python train.py --num_hidden_layers=19 --intermediate_size=512 --norm_place="pre" --norm_eps=1e-06 --positions="rope" --rope_fraction=1.0 --tie_word_embeddings=true --init_std_o=0.00717 --beta1=0.95 --beta2=0.98 --max_grad_norm=0.5 --warmup_steps=203 --decay_shape="linear" --max_seq_len=512 --train_tokens=138700000
Each number is 128 + 32 x the weight over the matrix's rms, rounded and kept within 0 to 255. Layers, rows and columns count from 0. Numbers have three digits each.

# down: layer 16 MLP down (transposed), 512x128, rms 0.0711, rows 225-259, columns 0-127
# gate: layer 16 MLP gate, 512x128, rms 0.0809, rows 226-260, columns 0-127
# up: layer 16 MLP up, 512x128, rms 0.0757, rows 226-260, columns 0-127
down225:136109128096087142154068205172102124126160126161097131131152141063126119123117188126155136120055092172162130184075126177110130110162035142080111167146087113104163186212125133151093161157139132144148158158131119147196165137171100102158125111113146121144119140146105156137127139122097082110106163190102074086156164107133151121105174149143143135116183179165135113118152194038193056218132
gate226:073091104147164084128126133118138168162154134089118173116126103129104098095160121164139174178103112156175128119117127129086147137132104083104140164174147130175161132055131147128110093110068232122119159124156137149124075171101123157146123139138123163081140163147184135116131113088155128104157132139092156117176108127185069083122140127149131177182108122082095198124117158108176120155135
up226:134166146066072181141159167162121149063073165086137138187127187111128171145152165111169109155136083155154079116113171158185129140072113114084181105149126139082155111134116150116136116082117074135106102140074116105108148133105149180109127112117140084147189095114102170146114121099135108160158134105128082108109097064124149143148169138084140155118173122124141133139113076160158066100069
down226:109143083111102130148095154139117159074146124180071118101129050069102089167129021080098080165144036096049125155137182120117106118145108124156094150124122125115090154113156077136146136172136113103114096108089170089104113147115118126112121129148141119138109170174093157155118140108105128034130132125179163116132098133121131068110104121131133107150127094146105145123126103108096134149147
gate227:127077118098162090157104115123153129139076110126172127143154180138088106148076140153107106110171090145139110158115107096083083153144142179130124132136074169163086158199115133146072181133141168111057126116121144144148163131190196100160111192135132173149146127158081097150171106142166130149103171112145084152137128194191043147127088097108137165119126059107137127094056153192128142135148
up227:172095091150111137153042096105150162122120119112129170117159148108111132123089097116149101121098165097146104205096096145122141162134083118136083162120106150186101110154197205147172166092094179062184143147101216126132049117063145141081153106091168117107118154123112145147145114096159181084125126136176177143058219114123138092133149200116153147124106144127108147049136148148149138147151
down227:124142077137168137145142216142157130144141127197174155120120119150105088118121112080068116108133119108156112084135105161172087191151122146098078140094140078098122173216112173105097203105199136175096132056105161123134168101051117144120121117128134123160154120131060139094145100069205086136160147061121107130149130122175114103098124137128137115101123122185064140170158145091114142179114
gate228:143125162169186121204124082152132145135084177135142140133091086155183075091117107096140171200089144063127135164119123120096079131111087175150120142139138117150098074087151118118148184100163177115102126157143194084141145121115141086110099147148127148080129156233073142088078135089137109058185104119077127133137127145127094113090069154146119076187132100103108162191078188119121148108141
up228:130158145136139128152117101153077203067096176136113160107198134098123164139212166163123136182129167150176150146071150107164123151118127127126128162100159158159106114157158106075168134089108163127092119145142142154136080117101087093084173133117138119153121172154198086099129125145121117145143162182068125129210162131184117112133148103160111056133167185088131133172117166157128146106067
down228:147179217156104095167148196059117184126104183154122124159126168114134151118090112085139081114087139130157114178146129146100142125095098141071180146131120106168080121136107187124186127087144151084122136102091134165131120061132118087137173163126156167115143140127200176206158070085135118106123117126107120142164134155138074103147185180162109117113143125108164093072116128128175147174163
gate229:111107088154114128225171130118161117127103152145123176077156116104166123086153130187141119152133191130167129141103167085155096103169165106174070148168119141175150082058121167120139137030145172073090140077084173089087094083127098102153154150149134139157088113107205112149080160154133123116143175164129138119145125126155116062106089122071116061098074139033117110128113133145089154107088
up229:126090149185122133171162110075126120167084144149128151166126143147116118120118155123182069135122148087155140184090163102107139129168144114087110120180079094097138086178177145112166109130130107058162156101118173102130081117108072081187139116122112177054129154143144109128104177134140106108133161134128159101112147129199101098131177110129188131114110176073112164089104157122120132147101
down229:153113134208178151139155116088120154135177125116184138169148163095132147099120095134195082121112132148132116137136114103149130128156099121129143074085124091080122134165135146097105084178117105095162130163109055168143055127163141130139114129158124134106166143084170111130133168073147170085146095113136133143074137107229134165122127159124071138200129107161072115121132119148173095191129
gate230:094111155101117079112083054130137074165083129110114183098161215142172111118160123127196178150110109133118102108141121098123129129129176174159088081121083124166128149145113080134012223103134132107146124093069130097131171094176115089137148124113129177148122080137108110164087120113107064065158113140140162099123157129090164134125123114114128112188177080096137140104063099114124128122107
up230:122072113072103109109115112181137109088124141128106138164119166147099180154135119142148196145136105065113097124093168192139136152112130191100123127143107136136155155111159098155051211131094141106163072129098137105165115106224164120091168122105139147146111149161083119089149156104105129080168146124173171134094102140116123157151145196069126096112153116158141144090098100138192141173078
down230:182149148183120136128131143105113175151132118147148130193114100107074085171125134116123143126104087127159150184160137101159128105151123109121140119063132179113134118076165179116141084151150112121080087173112158125110142176179082160096097214079132106137148160142129102072179179194171141156143162141136102153135167119143120139119151168122105152133098178088176097171074113146102111175190
gate231:128140133099141130117140059120129145135119113118133087129064141120153183102147152113167119197131115092098113131116119097133145094129176129176114072111105149161154095111102168145100128087155150099079043126163112130100151162140148136117099218113124164183137102080152164109099127144157155150165146099206134129157160206109130070125143078091158145128159156024132145144087113147143139130146
up231:171174137143046126135099092074107127128100175168097107155068100084180192089074098067122155126103114132132056167105149157166174043168143154166189082099163139161060089145109116201133135105132110137109104166134138116142147138156095171118092135138122135150134120098125181100155131096126185172103179098112170152112108105100144101173156113107124099143111180083142139187123067083117146125144
down231:111183175064112125162079132174173104077101159130104121164158134110164163119096136057101161103114081125174143157111117145178164165145143206129173102138168084097123140135109097110114112094101159145110182096115157109159113094082170133155175096145125113104152169156137146125130087080162102155142131084137095166151073203084146219147156144089103116161157141145140114062129125080139124139115
gate232:117163109125144160098135100097204146145087163139163134152139118043141134169147108161140146096126103112104086093119170132166119121133146169129148125155145117120094133142150084148126113205104123146155053130107092126115112062160156147134124133143118134130164086098125115107158150108112129128157134125156141140099166119090165158140131140132115107176113111135113124099173096114125107125140
up232:156129113113161184156127135117127124157070108163166152118170137130115100115203118075143090108162157102181192142149105102133143077128132107116124128132140128159119091118137144123144116105086120130157113123172152141115159117170146128112070159137188157155107107137134166070113173112140169139164156109143142105159133173160139103127134120082124165129089179100099150132120068155127147108143
down232:085125103093146109088105120121153060094099142126106157111097108120125137141086083110122143135173111112143073134109189130142167112092151198157174113112150149084120190167125123113146115185131181118163104110068145124194116102142146131126144094124060137156119084107103127123160106127134159098098133130117095103130113146112200149116089151137144179139113107168157095150196135137125107143127
gate233:133107085173133149119090136138144110158169109089098144167115128139125128124065096141122144099099159199109112083119143078089100087167115136094101139159091189085100128129103041102088186127120108101164164112009158133116159152126144105161116101132096146109100125094098079140051102107115092086080172074130108110057181106107107129114127114121121127174132141114174139077100151106113169146109
up233:115132186162112171164147149089189121138179101122108103130098092120165114208121073140162136117074177100117196132136120139084118165131091165151136068149117058163181114140147137137159132108126079116106170137135094139102150140192136119166132086102098096142061105091123118134135198124121147142127118106074138154128138217150105154199152054178166172146141065121160145214064108120073152141089
down233:056110001087139163130089114157114091102117114151122173177160150106082196168173195104120107098142163057122192116078147136113145122107141148122136174103164145113151122097103120150151142117072133112211123106109146067117184165088154111188145077170158179169129137167124093171172134110133129154122150134174119061098128111128083118067129121146148094118121167127150055056175108122130086153158
gate234:056130123113149119084091137115131108169171162093183136115078164160157063106144118105157093168088125150132108098154117165139116129099106086152196125157103151134091145127111127114111158113117146154102116105107118155100174122130153107128127141099112195111148149142143058139097136121156148167144200107176074142176104129085077118141091062127156115132148133089093205132159090130153137067104
up234:106133170171135146102102145121167148139140181121144088134166115152154138104177139098125108143113092133151101143102105181149132183081070079123154150114109135163091136140145145104127166128124125167155118147147155219124125148073145125081086089092142165102140132061132070144130134164154153146160150136157064157150140105129095136129122163171141136126157139100057163129127082149143167122095
down234:133130103156126157114148099106145150130120136116175087091129110114091120106169126098119134100135079112131138169122148132137140135091131158087112163123156118120085102122132116130072171178109169157066161146158206196133115139139096120116154092169103085124158128114126150123161112117073107129111103093096153117156140087202166198178128155149155093069138148148095139071083166141152166184123
gate235:043135096130171164132115139177115151100179140147121159116131139111151087121161136104125173147132103107112166164100180162106060153114132169151064147134137116121105142134101102179078124078115171147069121178132170174158215163125142121212170160120129066147151206127129106130137134156177142041168117098138139170161143133177199134113085150139137094116074126111132108166165186111094132089115
up235:107048171105107151155120128119125128077132089123222119150107170152084137095101123114179075132175211165121177107153066119176116143147126123106108119117122147147099144162151112126146091174154056139131115206161128102104192103137198136105056108117142098139136101144087105106131114215072108110117061132084121122150111153120166114133107109184104138058115108138157139090065139153133174175121
down235:100101147060166134188143130145163113078116075144103128153124117138094181140125155153189073123150127084142121176148101106175092109114108122192106074076130110129139156149126084154115137192145200098134088090106168116153188128117177065099159105127085139130103080123190095134110086143089131105105127078115107157134117154168131221096155134036138153097140178132133123109069072168070095177043
gate236:164091094200160135144114125097166077112109125179127133046099128094128121118159112177057119149114090140139184171178128132120138121069140118146070054163085097107037116142110139144093094095135130145096156102121147121124090124143096110146052146148095136101154121124142160178130086078116159130116138166155130108140139159111131076147081100168114152228067138158117085078125113176103165119172
up236:101119143083173115108145154153099101088132173129136086145124115141122162126110159094104149092055025175103127174042116198105133114100147099124160178111129151059143136137155090204119176192137107085069141183117155110120106157153128133078096133127143110109148104154094096091189130183162132097093153157089128177136135049136113088100109088113146147091148114132156129164103164174130103175166
down236:143097029098130059133147112133181137135143099138091129145135134155139138176137111189096084151166194127148091087180143115158067123061122170105142148121181141167146074150111092095091115071101116177166142205151147116084140090121129099158154128144091132128122111116151121175071112088101099093161096114115105099127109164101116134129107110132141092112120200078144058103130174110129188066131
gate237:118113140081140158104130165142125111130177127166118157132111107142138108107156033118113144195084139111134191147062142127060107124106148156165087134116100084157129120098114123137097136129141139136147138090158108172109086121136169152146089094086131139218071097114113157171160129114131108145185137124089085139108098175116115100137150114169060106177156112143075170132094092097062118078174
up237:140138138115134166138100135134126097160085116147067092083127130153127085153187116116137119127109189133157073133100112143107126146122036067141157139112129113135125124110150114131081094045054107102129151118078190109112152142094108069066117094122126096107149142148164161112113198126122170088105191144100183146115121142169145078128108112105126123182100117119149116185164122130171150119082
down237:110116150150153160113100106089098109071117110196125112102108169094136114101108152085061120123122105167151076089128064136140140110186179187157149150141131143060144134107067168059101185169108142118136162112128148150126090134120136166139132112189123083123155159147152099167101125242116144175144130085121130107113063100138098179159122127145105092118134116136071160163130098120172119145125
gate238:062180127126130127123180135144149147134093126185129080114110085117153172127145156135070142119129152091108156123120106163076096146113125197175103122127105148182050118081100178157074121128094184111145109117084129140128132137136087135143176162121100151132148091097177103094100104133149141143164149182105128152163128109125137133090100150109100159148165127113158126112101185105126096137049
up238:121118124159112130068075102071147086104157118111125108036054143171091151109143116125115123084139127111137130127080165135132143158124144142124140086095131123095128128145104146104120179167161061098156148128108089134159131093091112164136139093081117120167106036112116111133174113161062140112122171095049140139060099154105147088160162098110073190165085112137095148160086133107064178122131
down238:105131123177066147158130131086181098112120120134098097164152025100100097145136065084134100105093185111136176142137139150106087108110174102150071118110105138091126104170156080086047185178181157143137116141079163135139149085105127126093127106154192088102164119149162146126153111191179111176136202114113138125148100170132134118109130097096130148110137157093120146101073113118109124114107
gate239:093142091136126138179050163085199104122140144147135126117118153132119130100104045150111138115170182176115122200104144135130126132174150131130114109055111189096059150185148157104043116099194123136082108101105105092147124113149116124137151166154155165128093149130203130098112128134086123100132124168104050145131149150113098172151109116062113179141112168119079127113127167126084184134103
up239:117125108132185152076119097159179142117093164172078134066146124151130066150157138123226112089130102148178192166142115099082136150161176105159135135136170146145162093065130147150069151110071192093140145132138119063147104130072131127162132125133080160122214185189098110116116152130133119186105066101150160117116179109186115108144130151096109156117118142140107117103146131121124101237094
down239:140147076093115144108105170096107066163099184156137087200170089146147094125067157154229155119076138121138179134119120197117102170105176137195116150147201115186084153073147139176107105101159127134069139117127140116140145162076141128146131116117166139061111134154181133149152103148115126151134130118084159163129161102167125144145120186118156200106097094228116152122136161111118137195092
gate240:080051065106132153131138093102133069120136160134170101103139120144173115133150102166116163116172151087067179078070129119071059107180094111091141105118151125059112128139081102120124206217161132140082107074087199141108120064191189104159154165090137153123088079132153090115125157165175117113132161129121102095158160091160109118071174123105080150115100160135154143091139136130124104073057
up240:125070135147118122152138197088113178127118116167160098123175101055167108153112129119082138074095145172076150085152123031146133118154113083157103116183133117152140140139096144142138114077155111167097157096143218104177095120152105137083011151133080124103106151101142113008144141126086156205118073123093105140132152166154161115125133120127051147163116139101169101154077163110079145131086
down240:065103102170076144154083144124061149121149150140111066121136140075087126157160177173127095151106120063090130096152214134175070152110067173141074110098179150106142094130163105130154174115077163227117124149113148147161147099094138029123194053149076106114110125119157103153110138139143141089103154178084158108076149108137150035068124142137102061140067166139100091130148155080110179096067
gate241:150063135145162134121156119106122098132112134125135107122180144172187077104137118135168121108081164129097076097088201100172110039135110141152139112094135186199128140122132127148094165128008170130097148131131128123075220115117170140077106114137113142135151070136083016133127099158183134117171111143167115112103149139085159171169121150095115158195088094120150131121133115117149153135121
up241:099161160085117135079069104182119133123147133108080199133083152167120153130176172092159110181105133163127094116129066072059107091082125096170109117154106134084107082137120156104157137205142139087161101081133131115130096104082134162165177145110183050156119177167077128182154105117153032169156140124170109071194064171153152137154144166106102129112116142119104125131105161137125102135137
down241:155137070215115202130131109169121094170120164153144149064119103074099097117104133143155154202130178163132098098118116124129122135143109110194089079160173128153081088134072110151143151155074117162109117065101170122114211179107185152120138110125154105155118120092128112151086123058164140198145123125050145140078159164139108130072095157126136148149091094128152108129130176143136109099105
gate242:144122083098106138143118170132119137148088067125124072093132139067149104098122149154104182143148117100050155128116168134144081139129108125134122060170102102114133126061057126181135149154175125074111147131097141164067119112125165140179142125124067078174087039119121090155176081142078168091120071118132148144170159117115114165158113123138142113118079081132129139132118108127121185132152
up242:165148155188122189140082164136122126124134088194160109137129180059127122074127103133144125063123152131143139069134142147156156107101128126128146132088146132155146155106137087116235101104159129116127133128153124141125147056095146112093125093153122182112122128122150170105136116094133145117146082121140103138133152153196160142146096088123148148141150099146141096190111059120159172111114
down242:173084050105101110120141105234142132154188146147185151194102185146176136121106156099187104107126174140125084125091133149124104146148142123105128166147160098139127116149117104178086099130160126128113129145122073167158110145123149131133126127125184114157091099168106130114142101082138107138115187154130102112152129146108113120102145141109105095166153083114161147143146159088095119128115
gate243:161116112104096126150104138119072067151101128125153137180109166132112113106143070133101148093172149128130136050146147128096096150149175111111105128161111119066124089151095164126113126142108150103137096123114207096120119144080123209197104149126137116148157127118146147162133085153109130123138140123139163105116080045107126140075076094169146096163095098130118114090128112145069112084146
up243:186104108141099194222087199175128120176118146155111098150107133134120097129086127111109165131142139081106159162111203112090151138163108107090070123129126055160119050117128145131135139158186194104110143096125131120065107176137131121136098118103153137175085088129149129113160159112138133052106126146199130164115158098104105084181172103066158122135120147092115143113170166127140131143124
down243:107127213128152128114128149153089159135117150157126159106096113159035176114183118115118110160166123141157132151078189126132090139119107131099080194073082137160143117095143123128147104141217204122092131125209103120108177146135124150153109124115225088148125113147120110114106092153158131155118145196144102098110123133135128161135178150147137129099140138170095110138071171184161139110151
gate244:150122100094095134120118115183164177110097175137120142178146161106158127142119132114100112145177120113118106131145099148131044139135101102129080102122201123124137179119151125181172130154077117075080133137130145138157107151099118132093169117130082149085143125078109120135139146135130148153073128131098159157153129102125131117109131130169164141155145121131148164089114106110136091115029
up244:143121139109131104121133141077117134158116123110192151137153130106081139111142120132109091143108134139154117106143135114115166154104138117150062177141138179117132117147066139121179081161142154102149134135098069124159152133090146226113193106158184142096125083098140086129132087145133126119125100106155121139110114139156170114176100080116098116116123082135172120139135145160135124118072
down244:112102087122121154135088144147099127135141110151103068120139124152219189162124099145138147109134123130127164141123137123159104144140159077145059084124151117104145197148070102177095117132111149138133149128138151167117102133148175102110083102103108157088101158161131102167143137101119126131147164158159125155090140108161140117109108127119074122117130233157143139131166116076103108121097
gate245:158113133206132120121150136124119108135159147077096137125019136157132138050118156085137117094065139130084096148146155123098089116154093068109063096122097148168098139078153163151106165114139168142139126157156143141141131148129171117152098162164172136113141163137152089162094100176103084126156119181159158097128147085122115095146115080147146088128105119078100100101108180150146121117132
up245:116142126107138150156115163121143138164102107170126057087211116099100113096124116148117183160149102115159149150106089102193171108052131179150173162104178120101083137115094107130120135118168125151120138097100109141156138145162102110094183126105088132154095139108119154112096129081141142105130162103098080146159178104058178102125153129064094153116150162141185103148104117131158124127133
down245:154084103096122070124175137132156104127126188141117126079115128136138120091121092157158141153090133113119215106145153120143113100065147131159147136186103111125110099071072168141088136146143075149106134144111140072126158106134105092123085153127149172104114150135139143087117141132115129118148126125139132068179140129081084132147114117150137152061115119147133084092063158142137123140175
gate246:110078091148136094121121125063146145148104149157210182144104129162150125136149100175168123118117206063183196153130097096081102167108122130159157127172134150144119123104149123143117083135105131090110103132117117075139111110116119065144134123160064132117109120142199178114136091166088119127171157094090157144130177131126133155074158126147139166154105157113123181135185146145131143106084
up246:166134164062131148169168174127158157070203107114147138143113142166136107097124091138152070122199152132105110120126156146114109201172095141180138109147151099130164102171098177104119162130150095106124096121141173142124142131149118109145148099134087087109120129155116145115087126137159117169070087108172120133059124166162160176117108100160134141079147184134173130101123218111134139118094
down246:118146189137207124092184130169132146164149164144125170142119106126118107068133127122134098124096082133152137102125217112113144095219134148139130135103145172134174095165170134159127131121099170116122093112174129144130093120144154060162095098104147150112049114140064101088159176121123188098126061119132176205125197127126124151110136122078128130112142085158113129154142091135133128161094
gate247:090175129156091157138099158136172155119096104158129135085169140115133097132152120115185163133127098144113080160123153148136118130135162161105160126110143092144124095105122055187128152198143121128065115088186107121132108144103125187195123147153114132108054068088169113082101154148118151090090184131185116158121087118126115145075109119133137114104151132138154120047059175137057111145099
up247:143124144115126136083138128128128115112130140055107129168100080077164120100137080107135090123095100150113139076129094177187161082177148104116175121202153139092141135112141095131125081158172136118080114117134147061078126090055064151105159102170096151162107115152125134076136098095125090108189103126128118104142156131118151114174118125096143114162093127131107101199132155146163160152128
down247:156117144134129102134079136143113097106130095159125138079148142190065122155137167190112158136088166158158151138100135162137101165113088156105105132143045128113156122212139143076034130106138141127100083180087102193162112129132130126127175142142142082183125095058108127165141159127169139138180203158119132153126098155160121100127162135130090141086114164114091092154083132091138114114103
gate248:130135163112128105114137092171133106155182159153162120124110091165140167050086063124103101182143130118063118098134070125143145154123119162149141077120133121086161139147123114113086145122103119120152125143108094075100165165169174094141121114087144120120115105105104165151102135092183120123106165107117092144128163140073102136115077142069144141121119100148129128145112136103081121083123
up248:101109133082098128096133150125107146123090113149129107181093119120171111134113103110093116087152117149123114090159167090152129107166107116126119137124103153092090102176166131141190156159140132031104139156090096107159172081130151159152086126118198088126136208112114117087130114167064137120096166173117167125146147087134156098157111187175110121128159097120177074115059162161162102121146
down248:128082091135131193144080153139115125157151089105168074080149098120141140140132099123117176094104083202091130096119120150150113079079136179106144156143167112110073153137108098100084051139129098148115162127131125109161169058123150138129095136110093158110087189179162132104103038120114112124113131117155088063064068136125130144108068118191152146117114177178152128090142128134153113077139
gate249:160103071099094139149108129153152084136157187150103086131113174170124049079152087146131163135147176096073172063150116115078134134126176116108093070125114081148136106140145101176081119179127143102116125130098143100126105158112124159147128086131119152168132109151104061154121140113144095054113122100147145137084179109150142141142051135113125116136096096155130114074158184062114097114167
up249:107151118107146167165099113191139110154112114092110146140127167156087125130160091155138057137182137090090106127100140151102168142110122138079111242110165115114092105097111107127127149165051080115123078151130161151143107126131141120137109147104165107124180080159154114126080160080038145160087140092111147152108168083104136196132116108136164134121148075113129162111140094116138094144079
down249:134180197120155186123126169099163146103172150134115142116162117081000179155181134095156077100104124137189113169149117156157128102100132116112120137137093134098135125057110133043115077141144099141131103120138088078076193130071128152111132105117162103140065114138161114110133153072108128148138137183163088133113152105142152148134198120157121153148178127130090117172134112166093112157144
gate250:114109105159091205171104155129156145117119121136168124061161154156129111099145185155161119137098120159166134052093160182179097101052125117169128095159081173093090087117136150179127128135135169136057157090159102143135145105123152110151132160143093104102149139103150140095093102144137088103170157120166133119126142104083092095080089098136138087111145097086117114064124112140157111104136
up250:083117124132107135172127155160083159143060111124159126102205149126115116156112146088186130066149198086109145062110135159189119097100158122197137103150141107156122105156156123126095170183117117144111188172110112135132176094125166088149064168183074125095115163102121127067151127144136094074121147107133147128102114116151144096103116085175105155097116135109145085074088130083099082117125
down250:141172209128114181128114105136067168101174140158076124138193145133119056167191165043163112147202092110121157160096079131151150139113150113113101144117146130180128146065096133108130130129140089118141147102155125171128080126135097148143154090110096086129105174143094124173108146153156126175136130081134143158108105134093134201146159167140142122103133161138099129114164147079091151146089
gate251:124109066092135138104113146052178140140107126155154110021132139124108105171175120163124118130144120143067084085155138142204047153114109077131084156116151167133094093157127113125077106079051187122084042123128199107088152144142131088115104137114147119155162128095069130176100152173119163123080140149136153135198137138135158129147060147143112115175061103121153117135108195098150170019073
up251:136178128129140175135137131184118079159201131125089124174137149139045152114137067165110091166078233182120119166098205106130173091056206171077148087144113106097117159183115098157066131109143124137183178148094039070141143121135113126151110171139157166106115133123059143124124097077106149144159118144166127135089115136153142146155125171083164164101116104096126111152146134145043123147164
down251:053104131156147133073102113118159110156188132153117116183129170138120124123198116200122103097077119127083139125112117159137136082137104088124168175159099126131099158127155122161074082150133103046136113122124120092140089162178114073131131141141212120127059124119161176159161126072142131221162169166175124067160127173052168112082154191131190147078088105155093099086108114156160112153129
gate252:087111115091153114130087143176119175150107171113116119136083175133104151084165174117122255091174128126120113129136121106086114069071166168090097162084121108147155073136129081217127109085118113081119113120159111102122131150152100127156133149087141111144121091156151151102168106127134050122103126139144120040162101108160082128097137079180108072123133109096124122152106128150084135085124
up252:068128110137098171117172086110137157071143104195151125075224119120172078146158126128074093148116143117149124101135112131181199227115065117124131111130114118108151160153124175126120106169129139175188106138127108161119196163134143160095162111142166123148142120170115125142088146111128138106095110123121087193154167123144160128155154111070139146106139120099051146084119129088146081149152
down252:114127089082138123101111135139077123103134186125140156121053121128106158088118122156183172152115123129154152112110191098107103095136139188142135169119145112092138126137127109159166128112160090122116157085197074147135148128144130118201101151117097134158076151129092136101162146138103105130175100109095128016114109108110113121134106082151120094080140157167128198119156110133156123111141
gate253:129151104181172158125107086117126134120143137155093128159160153138135089129146158129119150083129182162139103189163122097115124081143104082124135206122139157179103131106140159106158115100070164123086180106142205132057128154112111176132136109148118108100179115136154127129126103152135161140100168131137120164163103157134115158124102098116125151138102159125156115153141103158119182122117
up253:135095117110136104124102069094046107156146147152136105119161173159148120116112114109118125177094091119068135123139157146151116106122132163116090124128114159111129086138165135157144157157164110095138122134136128131111074129139165105092135101113139068144105082171145132141112146151112130108128094128117196139153188134147051133117084137083115160111097099103114134102097100124063101183169
down253:092121084120162129119163144093128159089132100137103187104142108092157100138168101108099137092117181127178113152100110117138141120153151117142157126156117141088163135084112161109122130125113146139152141099150134081094073135122103201137134099153191150092208142078128148103143128098176154129153137119113089164102131181107080098148164126056148117140118135110111099144147154168158081158102
gate254:106102122072102188111124232157142107138117157119190064151085144165128120133115150153130155130092092148113120109155104142130151127103092107126119110143119115161091110103126108158147114067153109110095101152152171111128159148175188121154124143049120131116077101171145068194153107148143109143066184131115061116136154095093138110151070191174161168126170100123185088149084150129130104116159
up254:128089117125082109106140121098135072128094131104076131174095079107207141092107115118162097137160100156121158031146133112151162107183139065117144099148161143146131121138143077128108119132176081086109082164160121141151113119104052153123150156123158168084115137065124149124128116123097174150094170147106156121144175137066136139069123086105135087120093107129057114064152186055126077109151
down254:173148111153140158131176134126090193178139143130137152159088170108161132078127132137136082094145122110156148087114142077111100144104104114113091194148136166110089118109152159140153069160167104186099182199124071108165138111185127093179115146127109136147124140107154135094120113068170201074134162075131115122084112135117032084118110136119138183178162182144184078168140146166104110113106
gate255:168107130109121136141150153197157046129163115154127113088145127156124112072107125063144154120064119126115133125125113144106074102183109125157137131121157116127102147155155109208117179135135176076043118102139209120103140083158120111142162133146169105106099141111137080058160090203144137086158124088185149114150109151143143147140105102160102122125125103143150122076109148129128123151146
up255:127108109140139085131129143140098135109137141160170096118101122136127141159093124155115082126179123084117071095173146109175110121018158112130134106169106088161105129166092092106103075159201094122166114159111118090143134092197147161138107163117108159137123127153114137150141123076113143131108142115109089160113147105094165060112096125085186167104153128150079141180121106119155065115212
down255:133109029060109133142131167111173105154137154130093147069071151115140108144186104147127106153132120129168136097171150110138134184065170177144064118163097124129097161105095071155083099179122098138089098141129139142187054086116142147152103111101106110168113123178101116108116101114118100125133137120130102093085137104176127095125107131124132119169110122134125151104117135122112106106128
gate256:128092120180079094126062066142160105179121142037107152153087119144131165112106127182096140136131153145108039101115080113086128105172143100120107155131125151156078126117122120119174097109124172159102122096113120115171130132136093117204059194138116146131172164139155147114148083143142135150098092121116107123147210160102077174107161065155067154081071101103179155125148113134124142100144
up256:104190113099156162097084140133051133139122153124123117103143145108109125135118143098125089164124102152071084156113186125147121069123155113080066117138100110124198155104155028204119099094152129086102080147118103095147163083102137123057113142070174097118109105161123120101084118127108132159126122047152167114133129082124120098087124149166121098110128152096174086103097081117184119179122
down256:146111109134127151132143145062144183159182133124130181139162127077171085151100155160160109144190171207173144170195111133121175115124106179115128107161192145148095130097121086135143123156141148160118101118075151207090081133105132129194084116172176090110163103098105181151144144097137169162139145193119113102089120151124150098185135124113142120073111143144104116111090093132083112168115
gate257:131158121156117186124114192098093173188118131166159132060158173096131016161171134167105148156146180120106138157104127095135134131024103103142077110078099123170163143128081160119113138090130162036134129080141140101137180112122091177115131117025101145129152126128163078125134096142134117108124145172146103141112126126083114125128074102116134117169156193101129123136054147139138169148141
up257:129186111145205145084094141064119118141110129143119124094135163143055143189124117169129108129169065143097158143099166132112135130119102163123131126147169171161185130098137133147183108127050094123143080114192118067197142179157093179102147131131112168148106095141122190139105152112160158196081129142125131145138171187170177153085189064169171155188082122115133140163186160164081174165145
down257:111158103080132104089077125088196142125123097123083133131157112050104157142135146097112110156151079140119113110149143149106114148191111165141099119147210122072114116171149102147125153141112135218151141053076202126112203118151193091107068172114129107135167165150164146106120084099089103162120132110106166075125052086153111086107167133161158141123144073162125129144078150159144115207135
gate258:169136130068119117100081105097160100158148177134110135104119150127179138112111087192147110113128118199112212128181069128125116082149149116091120115188105112146116117145120107163026109129184148105114124179053141121110117148127171053188102157120137176123139056102131108167171167113130146105155179130152123105156153154099109105144099187120060119177124100125128056145095119157074091122110
up258:105172150136103166132117133140073129105171113153161144096142096129130212089111109086118105220095147085106094107112182106123120071169177148148090113081189135123134098115127188109220108116087127096135114139143088133037109101152189130140133109131137119155115120174133096110074124167028103168116139108162096122137137151120101128138151171175127096135133123109073128202100084046153105106146
down258:069170117094130179077109130175140052185135141139162046112121062147124098144159162107170121156083103146146113135130131104151149116105152123105105191127149151070138124089135099100052139184205161116190161172132117097166142158114162094136126152111105156179098120070128125146126140112138127106118111126139119083105168096095156124166174079108113141062167149121130126153086194164106100193128
gate259:116079078103135089096175158151071118137102090167134123139114167148090137111118125103114116135119125104123141091140160118074136106114136155145131124153117115092114111157109101141091129122104219168131165129137164065122137099144193161147136095102130163157117062157127141185128126143098125132162170159149116080135126167121165155105101101135085034087087082122153121129080168151068147050108
up259:087125160117148137096129106105113134139132126046066096140132098210079146154075122162136157130177152149138143168153091136126135135168147128114128111110103109143154126186130117118066134106141036085142098123128099123155122163131138109103131135151109114108198187158116158136114136072174092150156179070125106104168139120155120134145094102098130172119135148098113151105115151102167124113128
down259:093126051116116130123162106130130149105140132109094116081114159160143133088121127051183110165190194105029154105154138147093173179143135112110161105155094131079137150147131175127073081115137130139155133174124056101117122132158080133143144138123120121106160138107126153092072106120183181107104094141127149128119136083131113095131100082177144100132149112078106138153130115150140150126159
gate260:164106098149173090152070156202135150140089109131137124092141097117105119145154108178095179128147071085126130124120127128152111102122076140154084116153130148162129107123124078174122100117117158133053131102151215110148165129106087079085171186168095138098082078109107131123150103133140107136100158148111114145136214125128149132097087093138124145102088157076140099124093140145112114080138
up260:055132134125119130121114165134113057134133131128190123141072135126145105196132113106125109105119096112106142109149131053096109067135147129153157161104090106128072108101138102101127130163137123075126124127124154045162125091148142098129153208150115149143101107092133132044175099114157128172146170171120165128158130138099227088065190086092125159093134131120118150160131173189083142046099